Weights of a small transformer language model: local attention windows.
Each number is 128 + 32 x the weight over its row's rms, rounded and kept within 0 to 255. Layers, rows and columns count from 0. The size above them is the row's rms in percent of the matrix's.

# layer 12 MLP up, 256x64, rms 0.209, rows 144-154, columns 0-63
size [100  99  99 102  90  99 104 102  94  94 110]
[[112 119  98 109 117 130 165 166 126 126  99 112 198 197 127 160 144 170 146 178 124 153 169 115 108 162 110 135 144 136 133 166 110 110 133 110 120 113 122 181 191  88 162 159 135 144 123 141 134  67 178 103 130 154  97 108 111 209 165 184 125 113  67 167]
 [183 134 143 101 147 123 128 130 114 122 161 120  92 173  72 154 111 131 137 135 151 146  84 176  96 103 122 104 100 155 142 212 111 143 177 188 139  69 137 104  94 159 127 159 134  83 173 120 107 108 116 171 167 159 114 159  93 110 188 109 171 176  86 135]
 [137 109  80 104 148 108 105  99 123 164 140 130 108 120 139 162  94 159 123  98 124 139 115 114 147 198 168 153 113 129  28 117 169 136 149 132 134  60 147 122 144 123  94 131 163 115  57 129 141 195 111 140 132 147  85 135 109 120 202 132 162 141 170 189]
 [107 146 156 193 136  90 127 145 112  84 176 126 133 131 143 175  73  80 191 112 130 112 128 158 127  76 124 190 107 114 115 148 149  90 134  88 115 137 137  89  98  97 143 132 137  41  74 154  72 168 157 104 140 106 158  76 106 145 159 102 136 153 133 111]
 [126 100 146 129  75 105 154  86 115  90 140 109 194 126 108 149 142 143 116 138 154 135 186 120 128 133  82 135  99  77 148  52  81 150  99 118 167 152 113 146 110 200 210 189 133 113  97  99 130 138 159 159  97  93 108 120 189 122 157 129 130 130 158 114]
 [166 132 151  78 149 128 161 103 155 113 114 136 125 169 125 161 171 113 138 173 132 112  82 222  72 112 120  94  80 138  80 189 130 179 133  76 175  89 153 189 108 102 140 138 178 119  90 117 124 114 121 127 115 111 134  89 145 127 165  72 147 138 135 129]
 [169  44 137 113  99 161 163 135 139 170 108 106 102 130 167 102  75 123  75 141 149 103 113 185 118  98 130 154 112 159 106  86 151  92 132  72 149 120 162 194 136 131 116  84 176 138  80 142 137 127 143 111 136  69  80 145 134 171 120 114 132 125 194  98]
 [116 128  65 198 146 135 159 111  61  80 148 179 128 124 147 184  65 173 147 144 108 114 106 142 133 102 155 133 187 114  99  85 116 121 109 131 128 109 155 176 103  89 102 131  94 124 132 177 105 172 129 111  87 127 110 129 180 193 106 164 121 122 148 167]
 [173  58 173 141 139 153  86  94 104  90 163 134 182 136  97 118 118  78 193 158 117 131 131 136 125 116 140 154 130 177 145 108  91 180  90 114 148 125 139  77 120 150 153 113  68 148 162 142 187  89 128 150 144 133 128 192 136 118  95 143 143 159  63  94]
 [129  53 128 116 166 109 177 128 136  96 112 125 106 199  98 144 137 113 162 109 191 102  90 128 107  96 116 173 127 122 146 180 115 150 103  85 159  91 148 102 130 113 133  86 159 128 143 129 175 119 123 104  74 187 199 193 106 136 155 115 120 148 123  77]
 [124 141 183 160  94 137  85  64 146 171  68 179 129 136  79 140 129 115 138 148 103 138 128 149 111 135  82 152 115  98  67 200 132 188 176 163 136  99 122 120  74 124 168 103 113 128 125 147 141 159 154 158 136 157 138 116 190 159 114 167 117 107 107  73]]
# layer 12 MLP down (transposed), 256x64, rms 0.158, rows 144-153, columns 0-63
size [ 94  94  98 103  90 103 103  97  99  98]
[[118 117 141 133 106 104 134  91 154  81 109 129  69 163  74 195 170  91 156  79 145  92 105 166  86 133 184 151  79  91 159 152 160 135 157 130 139 148 157 129 105 130  78 144  86 145 164 132 164 125 121 186 125 150 167 134 173  85 135 155 140 101 156  69]
 [ 81 165 127 137 127 150 172 138 140 126 111 188 154 164 182  98 157 106 139 114 105 167 115 139 166 135 185  94 104  96 119 115  80  54 157  72 176  65  89 145 162 172 152  95 136 151 154 127 150 164 166 128 137 131  93 124 116 105 100 136 152  63 136 100]
 [ 97 134 113  92 122 110 131 161 196 107 111 149 128 118 116 153 106 105  95 115 128 175 144 122 185  92 137 124 141 101 173 159 151 160 145  74 151 120 135 101 194  71 119  75 114 172 154  48 107  98  93 100  91 118 100 103  98 166  82  81 124 180 127 118]
 [103 169 123 116 118 140 146 172 151  78  87  89  82  63 160 123 135 106 134 158 160 117 173 146 151  84 101  95 172 139  91 117 167 125 128  84 138 115  75 164 116 150 146  64  97 181  78 178 158 110 165 142 118 121 166  90 166 139  95 139  68 140 124 139]
 [110 151 147 181  81 139 140 134 113 143 116  98 155 115  92 123 124 131 118 119 123 120 100 173 110 138 108 142 120 146  96  52 143 164 144 165 141 116 163 115 146  75 127 202 109  93 180 114 135 108 154 178 141 205 179 121 187  94  79 127 146 191  80 129]
 [ 90  94 134 186  95 126 104 159 139 159 127  58 124 189 122 134 150  88 148 145 126 163 141 176 152 214 129  99 111 162 100 170 181 109 195 144 146 110 141 171 129 159  86 155 155  95  97 130 158 134 107  89  96  92 130 109 155 154 137  91 134 141 129 179]
 [ 87 140 150 182 108 113 148 142 140 137 136 103 127 125 109 110 123  74 122 148  80 181  81 125 167 203 102 158 136  81 126 117 178 125 140 141 165 185 147 126  80 141 145 100 170 116 140 175  92 125 154 138 139 235 139  79 116  94 143 169 111 129 124 117]
 [115 114 112 125  96  95 146 150 137 145 139 131 120 225 115 136  97  75 113  93 137 111 111 152 115 110 100 140 163 174 149 122 167 130 126  50 120 199 112 171 197  99 103  89  85 124 111 146 143 156 144 131  66 135 110 145 151  81 108 133  60 160 135 147]
 [155  95  69 112 141  85 128 109 102  75 193 136 171 103 122  71 138  47 131 127 148  96 179 128  90 140 114 150 133 116 130 151 113 140  77 105 127 163 162 123 139 160 209 114 139 163 161 109 143 109  86 121 110 148 106 175 120 101  72 138 182 140 126 157]
 [144 173 158 179 162  81 122  85 126 123 128  88 124 136 183 130 125 167 114  71 128  87 183 178  83 170 201 115 170 131 151 144 192 158 147 148 144 127 105 130 108 139  87 126 156 124 140 159 112 158 160  65 109 159 152 144 132 124 121 168 182 129 145  87]]